config = dict(
    n_layer=11,
    norm='rmsnorm',
    qk_norm=True,
    attn_scale=0.124,
    init_std_o=0.0,
    init_std_down=0.0,
)
Each number is 128 + 32 x the weight over its row's rms, rounded and kept within 0 to 255. Layers, rows and columns count from 0. Numbers have three digits each. The size before them is the row's rms in percent of the matrix's.

# down: layer 6 MLP down (transposed), 3840x640, rms 0.0365, rows 1094-1243, columns 600-639
# up: layer 6 MLP up, 3840x640, rms 0.126, rows 1095-1244, columns 600-639
down1094 121:135155144160148155140103143149087124165115153112165120134105176129122152176111106083144154089116142135121110082178088144
up1095 072:136081139127150170144142117134116091105185132143170091090165156140111153086111088182145105095100104171098134162094088174
down1095 071:135130127125130084121135131133172156164156089166095071101104100112071099102121148146147188139045057102141133079164124142
up1096 100:136190143127112102124142182131130107164119139156138123122098128128147157182149155167167123127156127159168147189092167136
down1096 091:142096161138153139111188113125138070145151093100080160138135108131145140104130130111186096142115129155163096126134143128
up1097 115:118182141137129142121165133127178170096087134103099097095075149131132142113116163095143120150109138109201099192092113081
down1097 133:090143123157128130125112158162115172128145112132124193112098136169147103126120054150143114120101196173138065099113095121
up1098 109:126150109152146168072122141079153155107155100104101143128168073067153104052091148098113095127134057157120088179178153166
down1098 131:094120159093154163133126115163069181087132140108149131139129189066120153110126145165072116072151171142128141106140198165
up1099 120:131097110136123157102116103154159115096120151211123096157151120121140099127143148085171132086086130111122099158129189124
down1099 123:092160132160079149106146152111151130218145195140193132118152111129156154165051176167154130088120073176142213084112087149
up1100 107:132105146117158147106146073132169111147179156118075133103068122174116162076151121146128114153135118109122140083169133221
down1100 111:108163140165163128195134174084058155151114125148109166097134104182040154125091052150095096173112147142141143135087110165
up1101 102:098134149105146119163102068130134107165154162086187094093103194120101130149152129125083138122142125105123117066123127034
down1101 101:111219078127124128081099155144068178127169080171126115089165152129119159117078187184117061140106166101064135161118095115
up1102 048:157035137184170060135075139105168114120131167164155078099150127107097100151107131164102087154115143158091090187094190104
down1102 047:144139135138069103166106114071157098089131148176141182085129172114121139102135169127144153157146114118136131193171137156
up1103 096:138150154173132114124154099155168120119149161140174123127101171104169107118079164132108136069174113138155098138136186083
down1103 086:157095104043176197143117180176145073097118120144152103120133144165098164147153135118109141106104113118124169142120143135
up1104 112:194139102195081148133133074087151104065108159134134129170118152092139160082093109074128169125151072105131103149157155121
down1104 110:141098140154153143136199133120102193124123160155153138111079082174141129131102121086065102081090089132148056122127143167
up1105 115:127091114108084112153101158065083164163105160081104126089065151073098154111088102151095141147125131141150093157153113073
down1105 122:121118164174210134173087108181056138132120063121115158127112101151176179156105161155171130097162118152095053161132125134
up1106 115:147145161152169078148168137191191085123194118097124148162076093089139215133165136140101164189151143057092117134150135137
down1106 113:061109078132090157151157166158148196111145151052067111070143123090121182081199139157056131144186109197072154145112150187
up1107 104:129159118094141092127127145186119135112188149133102194131101144088074127126105166014139160126094182157127185132118156147
down1107 098:140089129176083146131106173074174124139151141107122121093106099136144126165122155074174102063152150127128121140171104141
up1108 139:118079154116090189139112164097135080084089128137060105134130172095150116151105157155082182141120095156090145123165148126
down1108 135:110136017137153145129163149105146103069127121161086148100147152158149111135108125159131093124166135098103183184127154082
up1109 130:134093101130165073139173119085126198212105124121128119097108122118149158088116174119089120160155121155126109090138216136
down1109 132:144118109134095179152194163185146110185185060129097110126151127137145157105149135065083155159139128144053162118182060139
up1110 113:166145161107061136109088166104051079133104111090119116109130120080151154146174106112151136132180195110149087105104152141
down1110 115:114116102130137144118151142117112122155137171188099116129123089119116095042107114156193149114129119151157107123104120166
up1111 124:156091109193071155132189112089157145115156077130127113108130101109161238167035110103100132103163160163079196080129178133
down1111 134:082143139164144195106097090119165091149124055144134113144173151160147147110097115139166091132122120153116155158135191161
up1112 105:130151135177151152153125112120090135128158147177190078090184128137101147195100130062155127142113153161158176164078139123
down1112 103:151140133172090121161139144108188121109118119170116087146104154071105177140102125103071097207174119104150110150066230100
up1113 103:105095175085064102090183160120122115136126133163129148159084131132186169165098184085133114133220135173163118122106160128
down1113 106:172085053137149099113124131160120104175136110076100131062135133166192175163135184110162193124129105125159123084134130101
up1114 111:157145206110153145135160165093039118153144112193113122135104099121100099172075105060119095086136064134092183099156160108
down1114 113:119130088123089126158163123146147129141102162154146111138111143156083121132164112114192122151170148115093083138083190112
up1115 090:142147106107144117114164079077169084125097155112155103176168138138112174152121092155134100150162152087170145149135123062
down1115 086:160096150142170155113101221108149175139137144155133095139135118152169102085099124153151177170166151120125136134101087185
up1116 089:131111135123090087087155102114082099159109124072178097146106146154134110161064165147110091190163101111068135173143201133
down1116 083:132104087156113088133062117140066104137146103122147147121078170199093134172123132143167125161075119134073119094181094155
up1117 105:156094166174163131115097192188158172183159047151117063174135170128123139171123119131139188151121126134095129097129129144
down1117 110:072132114103083131118132123141153161132119118102106160191163094124140162168149098161116071104147077156121121041099135135
up1118 113:121088112181154167210164094087155140203100065095174074124097137135166133168121141116123137104165158175120143133155122138
down1118 128:130187132122155101121168116139132116164105130100109091131137121098139122127126149144142123171109151148113159088102099152
up1119 102:125089104162145194110151180110183161140168149125168139133043126152131167144093068114114153132157090141149096175110156057
down1119 098:072061112146107180164168170127170125101085073144149160138167137149080094113114135072147087146081147196139045191164136149
up1120 095:157132136124124156098153066122111129113120163183156133164182107135086089128163098108112175113129106157125077132161176147
down1120 087:050132195131102108114105112149133115146089120127116149135132142106121168142157128151108123181075146179140132131161137198
up1121 106:081158098133160197144113108139146103105151154132155193149166098104127123125158132171126097195108166174147154080117152108
down1121 097:108144109121152077180115141084075103116119100091128065142076151203118174109167159135065134106207144078114127144063113164
up1122 105:129133159113083123177073175089123099132124145092126053134125128064106181133159140174150101115122148163086119147169079121
down1122 105:147151119124136069189169150096145153162093131131148089157115055158147113154131130158141141093137193149139105141120083092
up1123 102:113200149162103121087146085095153121165091111101074076102089154074170096123133140127089048124157155131146115103152154167
down1123 101:118123148105116121142121167102128125157134136079116139152173157061133131158110121140095160119099074179135116143130124120
up1124 122:089191107131139120117101127152156090090114122166121175136108150093113121104144081094118154162115163134099066145124181143
down1124 119:106133149097136120092108176144156153166137118127096138143115144187155136122140117052105189153054138056110138120111113082
up1125 074:156116100091087117179146133083094131137138096104102138131133160196090145160092108126110084154156198104163090117109123123
down1125 072:130138083142140124074120147196068143141108154125217154124104142103111138100135107126075180182152127095117155160163102088
up1126 009:160061147113114138105162129117088161132147119111107134100180112062097165133104176099087113168115167135126109128128151157
down1126 009:158163096140116139123097084134098122120142128152069122154111138162101131114126140140165140159157116021165092131031155134
up1127 122:095160178135112151149132161187147170136110199124134099062126100149139176136133166153155145115102148136099123132095117158
down1127 119:105140147091146125123100174092126065136124162133103147087123066114116157038135117092131115182152152080121148098140155139
up1128 120:097146144143082016101111144102100139135115107219150132114140164204040107188091162108097130121150079188148116131115105111
down1128 122:114115107090104110118116139125095147110060081150185060115107130139101129132171166118125167122154119170160089174159110177
up1129 104:146163153152126136078126121097190089142108120137091139147088136135130120130087168161112105142174152094132143100124105146
down1129 087:163160153130121136145077096133156121091106126174084106132114113075110128147124119091152082110102128101158131109197140163
up1130 094:074081130143119095080109096126172068088117134124099091147165108124149089191135104135099147149197092115168130085149097155
down1130 087:129180099177147114168160104178116150081162133100126102106104147075163084104124197152129166064117156104144112081158138166
up1131 125:068105087130143094154115105177101177141074149112121083134126066156167131139215098126156097136063168111132114085166163159
down1131 133:075118125097145071111175142105117173174058119115126174098143049086175084135091114100099077096126137141174161162094096135
up1132 125:091103133152185102134146152161123114111136154112134127190105152115142114116128113138119174097163163135127109135163107170
down1132 130:085143179106104104117136114044121124120145104145145116158131157125131115117148134139145160184080087195100107177137187144
up1133 107:167158149128072106135132110141083093069128163159160085159159075131172114098178144155078170173127103130169057124069097119
down1133 105:200125183144118089166098074113161131113132133149091155189080161154128099146109127133224158217140124107107102139086138107
up1134 119:136149119165114134138139124089105103171113059061137072142155140172092165148151105124142107168111099178141129186126047105
down1134 118:098112116130177117173153060133096090152090115085123162136120162136125155179135147130101141071071110158158148129126118135
up1135 061:122106108152125088134153157135115165140142083117199139143168136145133140159097162121149116160102142137125131135077172097
down1135 058:143113118202135170137141095139060094146151138114103063072085087127127109172129169145101174131109142140173147125066090121
up1136 114:092119158109101084096127153123119086101141127166056131127183150132124108097119157163176164108123176143158081127159137155
down1136 118:153174174078131087188100121164103114194133097115059091140103090086127168167117127140057146095157168145090108133156098128
up1137 083:144138122144154156163133126112086134126088094108171057116124124096119158097109151105124100091127115167161149123096166138
down1137 077:109127094155113107098129063072100053121121195171125095094108142098111153128210121146131171152150181100115096089103209132
up1138 034:098146130129085149135116150125107066155144143204148128175193122172115093127107061074178110123125105132113131091110174062
down1138 033:184151132162139124135129139079149087146112102169147090129158067155194135076173085081133159131117111110078147102129143106
up1139 113:102144134130078141109079139077140172125097079174087086109124162110108162123123161137097156171102121142102107027078112117
down1139 111:105127146122118080100157107117085097136102113148120162141115093130089124146150071128140125079159143175158101148117073107
up1140 009:149149170179134115162123095091136149156114119152093160124160174151078137099098171093150100135141108115108094120079190157
down1140 008:082154112180067139115107158108144138076107166093132051133082124104135158111145168129118142099129096170166122149182089121
up1141 024:114157142163121150098083101194128107152076121182118155143131131160098061153115104077149103173121146177093111147190162122
down1141 023:129159193055166140139119139094164128091133099163179105151117127110112132165120130109132136142066101114174113169155132101
up1142 112:164156123156142152113148150133079095107104075087120128082131162145185073133094084109116153103087103125193068125157061144
down1142 120:144149133152141102118133103166126156096093136123156178108164131148182166111100157170086153127151119094119136124128098112
up1143 093:120130169226157140098114100171151151110088116134187107098154089077159095103077138181119088155122132122103128159089122142
down1143 088:125073150118120142127144140146102113127167183110096084158100165128113115088138160063198112115146116100131146124150095155
up1144 019:161150141111128141119086100114017124125138097152065117099139155149115125163092099145148111102096118132136155174103117124
down1144 019:181129144104128155080082117108131170146113110179119177117065142093156168124112107118198167150125140104151126098123110106
up1145 083:108057135113138114094193148062099108119167147091075124109181138080149181077103082121143112166151109117085088147107111025
down1145 081:057141147172079182116134124119117142158177102104106132178149160170100076148071130162153063091146088139131118128094112124
up1146 127:129154104146095121097147141105094163069119121094132130097128099123083114164184135077088136132125039130117154157160134123
down1146 114:123077168103227178149134128184153125111081137116121125140176134187156098107120131121145121158111078157099159094156170134
up1147 074:118092145159141129099156125144086158145080124140133115099142156128088201080095086083173063126132150115158120132121176101
down1147 071:149217196140122162107121176194118125118115140086173091137112128143147127118113167191171185141170204099166119112132105139
up1148 106:095113078130091165103174147160172113124180044068150104141104058122105126160166076130138137155128110148105063161140104121
down1148 101:106161122152083157085085187099170123143146083017079157150158088146090074088092176145169078142142114133183144103132125106
up1149 065:108112172102102042117065116089105162173152064085110109117196140139128137102138093175099208099142140112144159082078159146
down1149 061:141097097185116117072104131133116158084117122117137125162154068078166146143201186078134125132139105134043124083086090135
up1150 116:123139125175103152072132122057123079115106142103125076198102157115128127077095103108118103119139114165173148111140132115
down1150 121:153092139132129162137103138180093098159124086131107178129149179156155200109076144103130111101089170119150104156061139155
up1151 123:180150151127169126140110098063144123141183145153123150134104198122053074131095144125088125165146163147097110211158075124
down1151 128:098113115173108155156113144069066116161159103177140119121158056204140100133090093132125119147095081060159140126115066130
up1152 074:102138099193112135096128142102114132169199126179079121185120105107134132171093109132181138114122114087127142144114155150
down1152 072:160119092115095117139172152133115124136121141110122147136171113114097079128113090100115182146114124155110148087167126138
up1153 111:112113124185069115127067199145183164108162159145157135149111161107109118165083103134136103156064040143131134168175098179
down1153 111:088103152077185129121134174157098109085084094103120101120164114125183103101107151127138121086152150155149145117105095120
up1154 091:129150099177168121085164132150129128100142143123053125094099100137133133119120106101146118110092205115099166110137109174
down1154 084:145128080137149168127172136126108114129072079135081140140144147111132120077160142125146122103126146144152124108139121128
up1155 010:155088089138107176163125116130111160072127119157105107194116112158068164136137104131143124162132144147117096143107129109
down1155 010:112154159126145094118203123116114164179146168165135118190146146176149092102134134108109136182137099149134087164074074124
up1156 034:143086174127140076151159111090080062106088154096091205168128137027076079108095157107141191165098141114110159074083171120
down1156 034:149111068156132157088081123163110119164125116127131090129110109074130125088161231079098158165093164168135117201105124144
up1157 130:150174131133169038140125084111070163095097166195095123225120151107155122120101123100126100114068158091156136105190120165
down1157 120:213077127123121131118134136140092139145072106144104095107111178107180115169102161128091090176137125118124044156167137123
up1158 102:143118115087110177125122146120127151132112149139172141171116137104114174086127125069095156184109097168032143136117192125
down1158 101:157118115137168142158157077127140122134121137096142091141136107189188115125173124138121113149134073182144091107160148127
up1159 119:119149166122105129145131098109170132138113143160065133174211086119162125108108135061160222064168132150187178098131151133
down1159 146:074043148150099105124097144158171137093159119145150082083091117159125116163129137194149124119125068080130084097131130138
up1160 080:078089178134112110095029125141111123103119105140059093151110193058090111150068135154121114164080138129113122078145080171
down1160 075:156164144138171133141064120113159148141165157123154158160211175127137127135143142093130107111095125125140097117107147123
up1161 048:154151130145153159131137127160087121052095149179132150145078137146147146149105135098079117068118102106131151081137156105
down1161 045:173136209100082161144094142126131147174162169170088124110140174137072144127088179157109111186112146144090135154131109108
up1162 097:093127099152150111096162139193173070134094101155134157135129133151127058167123065128098118165172140155095133135117155165
down1162 118:110201212200120147142131174129127145136096156124124156157117195138153129203206102061124075164115185108149102179138169139
up1163 142:162148063129090100144129156146099087148083141093111121116149096055133101137145121135072106094143106170176117071099140117
down1163 143:122106132096150132116160120088104081166163133138149157148126118113110128105090139187177097174126152167127118134047133138
up1164 119:105096127129084085168115125084151116104112160158131155112089130157117098148147168142114155105127144104162121076139158137
down1164 111:082183128112108163133103130161098135124079108140101231130092091129131102104129128075090167133122145087117153037135083121
up1165 057:178105177107107105135122117143129108102141162138110151151107157133096106107108094123116083165179117100129143124198178184
down1165 055:107127157138124138185115164105144137104154123170123152171077175164080118154124094100095068142166137089084059147119148113
up1166 158:154076153157182150119116115102080135093148119152110148099065128133113178134097169090135145154116081143097112154111103093
down1166 164:205156122144139114093114123139122147126086182135122153109060142093150135130079149143159130132092141075135125100145110082
up1167 052:117130200184142124118110106143106181080114143126098124100109095195165100139168122113094118179133162188110106138117146071
down1167 053:088144192093164123130181093141084097162126145107106143123109117164142152111157103128150143077191216130116114133100138121
up1168 107:092057107160110106140099113128151133095120102207148145072179092125074125182125116075111113149136112122077107106178046178
down1168 102:077139071131191183122163114103178151102144040152104077101170184094113171183134118072101074169190081131138145140145124078
up1169 100:112103125119109148101136162115026068139097097112143092098158171111110078081144122103115150156073117187093133086065107097
down1169 092:141080150136100168183084135106093142138107078127170115165176134084096140129113164109106114158133104121161177142081112129
up1170 109:141139116179074092163112120115080138146146113119111152119111127176169098166149080109098175137124128164137063130157158129
down1170 118:069097127108157172086147117119106118101137164088114112127097140110147128167094128160124188141107188146172174119172113165
up1171 075:152118112127144118138236138108172104137119131144045133159133137124131132151091108114156152101094175181091094148124105122
down1171 070:155088175127114111128090099198131189062097152119152119126107118100105102130154121124140039050163139197120104211166145103
up1172 129:165121137139175140109143172136149131132126125087112121076098060164081087121153119142102120146133128099121104096154108123
down1172 135:100119120128083085111172129117079119149116065129175167075154106123084110112193108145171039135066119142124124194143121134
up1173 126:063119132164120132090134157210080134119122134136171066134063137145124127170181180171113176111081131151109170142133108142
down1173 123:110176078149124141109107079144126067162163137154100113151116098133134143139172159118090105155150122149122151119094146136
up1174 112:135076128151143119131068088084138078135081153168102166094097144145120178163143136139090173127152123098128166185145169087
down1174 137:116117186102153130125199108149103135166102084153119091096121167135135063159125120176153130117119139109101084108119119163
up1175 088:124166159133131166103115094097134164140171091129181129116098109133108128185096154170135098164098140151164112102159096132
down1175 089:084142145124087092110137150169144156130105182160118097077152158097122069111126143170124111114145109151146136089031122179
up1176 117:109130148170102127205147107147159122114060139134185117130102090137176121162065145083064157119157109116108091094118103119
down1176 124:143195131129111049157147156148116175128155112105123113168082162124090125133083148122178119111122127089220163113159070110
up1177 100:144157176078118114149113090140102182172094153102115097129125158131080099145144104134105090148100116174124086110128190152
down1177 098:100148096153118158188157145141142115104112183192141212116125153082151121136070099099143174114119131134086125182078128119
up1178 029:087119124184149131080116112109121115126163145161116138103133102110097088168059132150146107138122089143134135099129136099
down1178 028:159136117101135087071112180157110155098142146181138148110129117168129105104163156108118153143120191097157164143128186125
up1179 065:152051126105134118109111157131086129131098069085100111117096147172108136097106138041147112106100147158184130147088152098
down1179 060:124139148143162088105123148156145053140100100163134076129041182104130134093133137155120173125065107105138105177198153106
up1180 113:112147197147136166127105147084173119208052127091140078137146112096094156130147102122113125081117108152161097161143159169
down1180 114:067102119188112117137108160099107106187095110120162142118164137161194124112105112096134108096158089145097159114094154154
up1181 131:128102121145199111120109065095142112092137103107166108166089134107189110119120103132141155118132197132127158149108069152
down1181 127:126132161099143159113068137151131136066133103142158135082154132116114077141129137128150075146101188158132150155075146107
up1182 102:152115153090150161137186190134120105174118106119165142163097154160147148101108165130099100199148124099089117123121114164
down1182 104:111106097176176088145092128109116141077153151142076102095153130094121088128122114130147123088173133154156144140122143070
up1183 027:126202088107080114111146117060115110108161113205138140125068101102129170085146104104066147125153048134089131151142176096
down1183 025:155115166116104137169165140119122149150106155186174041096159084107139153100113150181191178110173177137097134121147155128
up1184 101:175078072137131134126214148145114125157105130166118118129074094136127118127127114125167106150130168208068144149098206183
down1184 096:139164170118122098108111141155086090130153115158130146203146140180158163032104172174086116120170155144126062138145187181
up1185 082:092152101110190142168171091091130152170142163078088111148091137136143103137134180127149187136141131173163096131093111127
down1185 080:119131177154167144121155084160199152158127146096154106144120079092111157158149127155147140109089120077134079155141175096
up1186 086:068185125152106156137138141191104121082123130129127109172109123093192126149112144165104085129077153149077135158132119121
down1186 083:150146138173101166085128091129170199138161185161123111094096134101165117167120153168163162110152114127073096113113158077
up1187 131:138171122096101136065128109105146134089213211105104084111072067100212169203117137149150102156109103091124123126116122131
down1187 138:099145038129122163153093087067128126178074086061081134138183112117135160159096165102154118137114133159137110112118106096
up1188 117:166168107135142100066163151104091161143045161108115122171134107111085219164123127112128097115121186155117147136203110186
down1188 111:116124125111093203119168124109104121114049151137153098078104140063197136131091123166174118093127077091080149105137071186
up1189 105:163183142168096129121225104095146142173156102081088175098167180098075174141090107147118117138126116134171141150156163139
down1189 097:136164167186170117084132161108163147108074109090087131163090105129118142136088160101148102108144160064171134090160089117
up1190 071:162126082173126113088167040077137112130128105089112089109103103127151165143050150134096198113154157141125082119101093173
down1190 070:099178103169164086131130134144112155121139114088152140144185107122198128125159083176119111137054097097120146129136113112
up1191 109:101149144093101117105135142143159145112091141153105120118140129071113079085115113194166122065164087060148113126170114112
down1191 102:121111170135124172159175127071141134122201148119117166122123105122132100106107167127162111109139036221180117156126119134
up1192 123:082112106196133115103133075100177145140105109133158064110116169143113120112141076102121186094161073140140111166162096122
down1192 128:128123097124062110159097136145129150133156112149122116142053126182104114161105140153140153082158113125138114147133133126
up1193 023:187098141132159159150131142111130139088232110103140109136202110117120134094190112148187151209093138148113160173118165143
down1193 022:129168113112162089153137113141086106079120104201114084178093140073092160138091129104117139105153150120175110186155143114
up1194 053:115094168108129122120124093147151074111133175159121170104159100155149128092112136146072119147107103171158091118130239104
down1194 056:144115191166166110141113091109142147144162110201147156102089157116134077107128110150163165175116113062113141160113155088
up1195 113:060111138143179158063133147082144081179092061113123106188128142119150178103122094102126134179138061132057074123123142151
down1195 122:046184119132082184153172098165123111104105075174132178161103156117162095085137106184127094125170109140176168144160156103
up1196 091:091087082157143075150141039156113088098129100105182123142133116141156139095114096105111123086162127147167126066146144129
down1196 098:096110163099182127125119177156091160081117149126207145146135084091132099143102125106165120079162168115160178086141123124
up1197 105:076152109145082170124112083101095116138153151095165142155083125093049134115115085103065117123148107089126114127182194129
down1197 094:132156179094119137123150176157118183174111167127145120061099088132162082128136177138118121199089121136124087118168132133
up1198 108:065159096083149100111135143121068153096137094188133192095095080140166170146164053142101061114169062098115131092135132091
down1198 109:170148166081074141155173183132088117114108068106098108136118157139118159104060169127090198095107085180132099162123132123
up1199 110:094143060181095146140121082176111115156136078163120128175098207103104178157099098140154131179130106126092090108161113162
down1199 113:038159114118095176133095149112149152129150140154206166151141079113143204168106095123176154134113098157184089116175126143
up1200 118:122082035164151102124091136152172084133147127122167116151090075154118180104146187164124144097095102159147122172026125159
down1200 126:129172121126121113163078207121104193168119134049124121074082142099082116103120172153091188129118087158118126125077157149
up1201 103:138088082121126143159119156143162115155157188072140122106146111120133172157150082182142036085083132133148118105134120187
down1201 097:146126112095077116141134169133135125134126109151109153072106122078102160170037040074148098107110136131152132159103125157
up1202 123:136132121225178166116077158072168102124148168118208087166111145138124113112087110144100159126139095113086117141136142107
down1202 130:165165105174182130123108198155076191121144133123118088110127081112153122176108218093056131072197147121133130100137126151
up1203 030:160103161115180133107157145149143133167143175116113126106100174145133177169099111129122165097108160194096149139144153086
down1203 029:099093144102070140119146146155138150109184213132086125092138141110059152126154141184112123142104142135131089104114161120
up1204 117:142102145127137132129125090118136196123048099149172096136175092120136126152133117169137153127140175180130100137088059114
down1204 117:128150099080158140120106100129126155171093148163069124219211099167123101173125024129144157143107144123063067125110103061
up1205 025:117091127117092092127112103148114107101108156050120135087121128094148068121161096136162169159120094123077141134114165123
down1205 024:148104164181090130115110161147112099110069087122149161141123121126097141073120173117131122153090123133129132148106163170
up1206 080:130137179184110076148144137139091077098085125177184183137097156125199097147138175177136169169079107123182134160129189126
down1206 073:133121158149074118108103091147103099116146182207151121092127111138134114148081173127098104154119111137161168137138199117
up1207 107:144104176169078121071114171099144085187171156139138118142124132130176114105118073118115175158059117147148101149164174064
down1207 105:121134109140059106182107078096130065080122060123147144124156066164105057110147086150097136177118140144209074186132129143
up1208 099:089120171129120166088095127185079117129108135144141150134190143108151171149137155159161122166145140206148136133063126151
down1208 090:098132190164119175130094097111099182121136073145141131143114097109131129092104092207156156073111131099164080100181091089
up1209 110:146113132164168164127095127145103131194132131133148104102138083134155137090111173093097118117062143110141132156125171168
down1209 113:146136059142156106117121151115154147110090145137117157162145097152145131159092130128130117114159061172131123122156117137
up1210 090:130194172141166062099162136146072084089143126190033157120066168128179155164058124139136125156121077126117198113115117103
down1210 071:096087104118156135119129121094173080122182168160116078119105129063163158128127103131071071156101170132123184157142162065
up1211 121:139112102148157148133151092125123123122133071125165087112082139138060131123144166116106085106134123168118090105218108131
down1211 140:144146096108099138088126197094111109138154198130144165130188170132173129148067134094094076144099107129110115139147119098
up1212 122:095066103156151095134066121160147137107128108131155115115142157125093143188144133058129132153167145160117152153104098081
down1212 131:143117130144083147076079129096132148171096136162136163125142147084094126134091158169156085088138127144163156148126116134
up1213 108:125139095088128150140151117084118104128177145116110141103130050143122129094108132103079146099072080128113102122049153150
down1213 120:147114104162142142096141083076164102173118080079143115163064101125184100117081173107123142107055191157127139081070178073
up1214 091:139070129166104119110143138121172124190123079150137161150124170082075188163028090133158099081136088169110184122093087092
down1214 094:086141160144158110173110106180093119119114125124141125162095081131131109177152143048188160118199181130123121115152112089
up1215 094:106104127136151117144139171114099187145106154145163136119112127098158086098143101147096088107103149131128193141148127197
down1215 088:177079162138104094100137096122144197128104186140114093104157106109104075110173120151085112117132139151196174164060085153
up1216 112:134104143093162090129167177154064102129133118114109085146138127051136075121117117137150139157161147150093159128144126079
down1216 121:095097107141036147148103141123107167151124138134154091115152067093067080156130125189153130087144104180117178095139104101
up1217 098:142126108179071155169137163113145138147170220085081150153098190193194196143104146155129114098133145122129134154156139134
down1217 094:137145098106179141082132167151050185092103178099107139132133124150145163116109141109147120174175124106161139136139095103
up1218 096:141134135135150113144133195124137170184157148081141129163129098145185132181159109156118092145117117118157098115130177153
down1218 097:105071149061107144095134091112146130118123191179143167107191184068132161153134129134101143128167193150122100137183119103
up1219 106:120146142117150111150091118145120125059147102105161076130068145100124145155058143155107086139209152123122111140128108086
down1219 124:129126126118129095090119121144093076140137111112184105068128101059116110123109130108149148087118135143138134109143076154
up1220 106:083187149065056100159108077153119092176121113164173124074118163060123134150134107151137107159110085096128142121150133177
down1220 110:081110095125164173112155153138099129138148143135166156119112125137086149145098095114076154140161141111123104084093134087
up1221 109:091133154141097132095122107080143144154117141156118155154083151096148129171195136101141159133071079101087186146081129115
down1221 108:095210121102147146124171101170122144152091138132156185111145136071124157176113135140153105171112117143107162190103144117
up1222 129:135105141134085155175144172106114181141121112114065123129164123127090177106143158174134106111096159133109150094157116148
down1222 121:145184098104116146131118124102137087180077132095142120073090131146143145110134094074208108133148030116122158115106142170
up1223 049:144144127124106133146129118104164128084059138116156119157057117119091124077145116130147159107164141102152089119057154141
down1223 046:118162149157090170138103154180161139092142159179092126138141150145132104160070151162092100142067090200140123110123208146
up1224 116:167123183137033107139112151069131108160135099126182087114109093151099159110108146116202109146148124113164107111145180166
down1224 116:173125093176097092204136166108068152125144122151167109134145124132144182133103187183175145123131141141149135158150211139
up1225 022:174120120165164090125132141140066083104140089202068163171147124115138147108112143173106070135128067169103122118153120100
down1225 022:146106139130069099113168157118141113156139099167121055115108099147155061094165117087165177127172139160124109141085169104
up1226 105:135123079164083108155118152185089120177134143126102169128055158127126095144160077106115112048150134117112117144107123177
down1226 099:108153119086147176107085132121121121098109128112102147138141094150168119157152135128130118175101060113104154083128080139
up1227 145:084126138141159061127146112141123144153132145106117130073094114100128114167157135052125117093146057153101156135127138091
down1227 156:156166108123155121095165143172187095181114147153171118150077120085106141091117152144071148145053196021143169104094066101
up1228 138:044088159141108127160136123125144097095131148099153102131068164057155191087118118124133105228077118133088123185091139125
down1228 128:136106123092150190168159164082100142087136153132116117149155097117138113128184090096099124204139174102100160152096100123
up1229 104:132099122167097149056136154109056167190138113157080162117142116183043156099063150120079206117147085118138145147165156131
down1229 096:094158131205146159117156113110163090084121175104165166114075123096090178162136158125133158152130085121146166101193072118
up1230 121:158135120110162100108149127138133148143157168213188105090089115056106167147165171151186080150077116156104110118112156115
down1230 111:122136172165114114114122088136169165086153098135094172130127142124124127111072128157146172163103165127145184085105178093
up1231 109:177138114130138058123161103122149080154113121143141138128150096127154126069139120124066141139105083071122107130076117130
down1231 110:154131075112172099130132156104108170139117164101110077149081097132174171123104151121103114160112144140153125089107119171
up1232 108:125118106119138169119094154159109105137186150090144123147116137171114096078095103127145120101171079095113124098158167190
down1232 098:144151159141172129168113121109147111046133167135145088166140130109128131118142111163090109127127130107110138161096112094
up1233 024:132138143120080107110168088157086112127059053179139137129135149156094165121138132126073144116163154129094175132126163072
down1233 023:155114113129195146121130136059110078109130097127152128150133143142150171116142121123134167110091077128084110125138181092
up1234 056:133139103110123171176118092103131183109149124148154168171170119161124138145113097137102128177124115163138116127131179158
down1234 054:128111130122069104135141095170142117149151172101130134116096142135153105111178126203163188130149066107109103075067114174
up1235 083:079136109125123176131053119151160067127134162103168126106082149114104108098141124105137115171132145137129127093162171153
down1235 080:143171100128019166128154089142126122110092196127117108121135132149151140146075091160117144145149110151151134122101129164
up1236 088:116143143134128116110166117122098107149159100185134099111163079174125133187085155125130103110120123163196156120186178125
down1236 083:124145134116160138149179145137134076098147178087166134131159043128127130063133146070125160078091164181158153136062144117
up1237 099:120114156150091227155142075132109123206116179120075176050121155095124154059115093149106145172104098186140169148089103109
down1237 094:109146126165083129100085139134149114157137199159177149144064163071193106061099177103124165166064109093139182164111216201
up1238 111:161139142156123045171159122108131169122062104149144165158120163105093117081175086193112153148145125141144119190143138126
down1238 105:125149114151115105098125126118079137121119151157133167121105136089082136102188139182065122133145128088207206123137035086
up1239 107:111150147114074187149116126112126182117130080174095134094117133106100117129141126107144169146078196123149079151118132127
down1239 106:146157135163155151149156155106137137113136106149106159134087124113140201091102138144120048173139067133162143162111125118
up1240 104:119125124189136090144155152151112127073144167137147123069146070183075147145075113131115124199066140196142131134125079137
down1240 099:140154108101105130115142146123154169128093227108180114081155084185083126188134141131091146159150185124142134139119124066
up1241 104:169158200137121167126124076119110158116148134082130136090098068114149136153125148139114123148095162164100061094105091066
down1241 106:140133091204071150138128053114095101168170158134127143094091157156151163106146132093050146112202027121105116142124076149
up1242 111:118128139130164152147100077138166145159111126170108101115132136178160089155114146151142116122108121068160162164154142133
down1242 106:105207083127082153101142103188152134158132092144108098153171163167155084066120105098099108155149087116154177119131141119
up1243 011:137165140160104201125167151106067104186093129105170165109110126179145088142117157127107161079087147164139118155120171139
down1243 010:130127160178126164098109067152194129125164139142152062118171138125128136098146123170110164161098112069169096098126175158
up1244 113:169145163152171164116146152095114137116136137101081101159110134140112087097140137142176110172160088150152143113147100114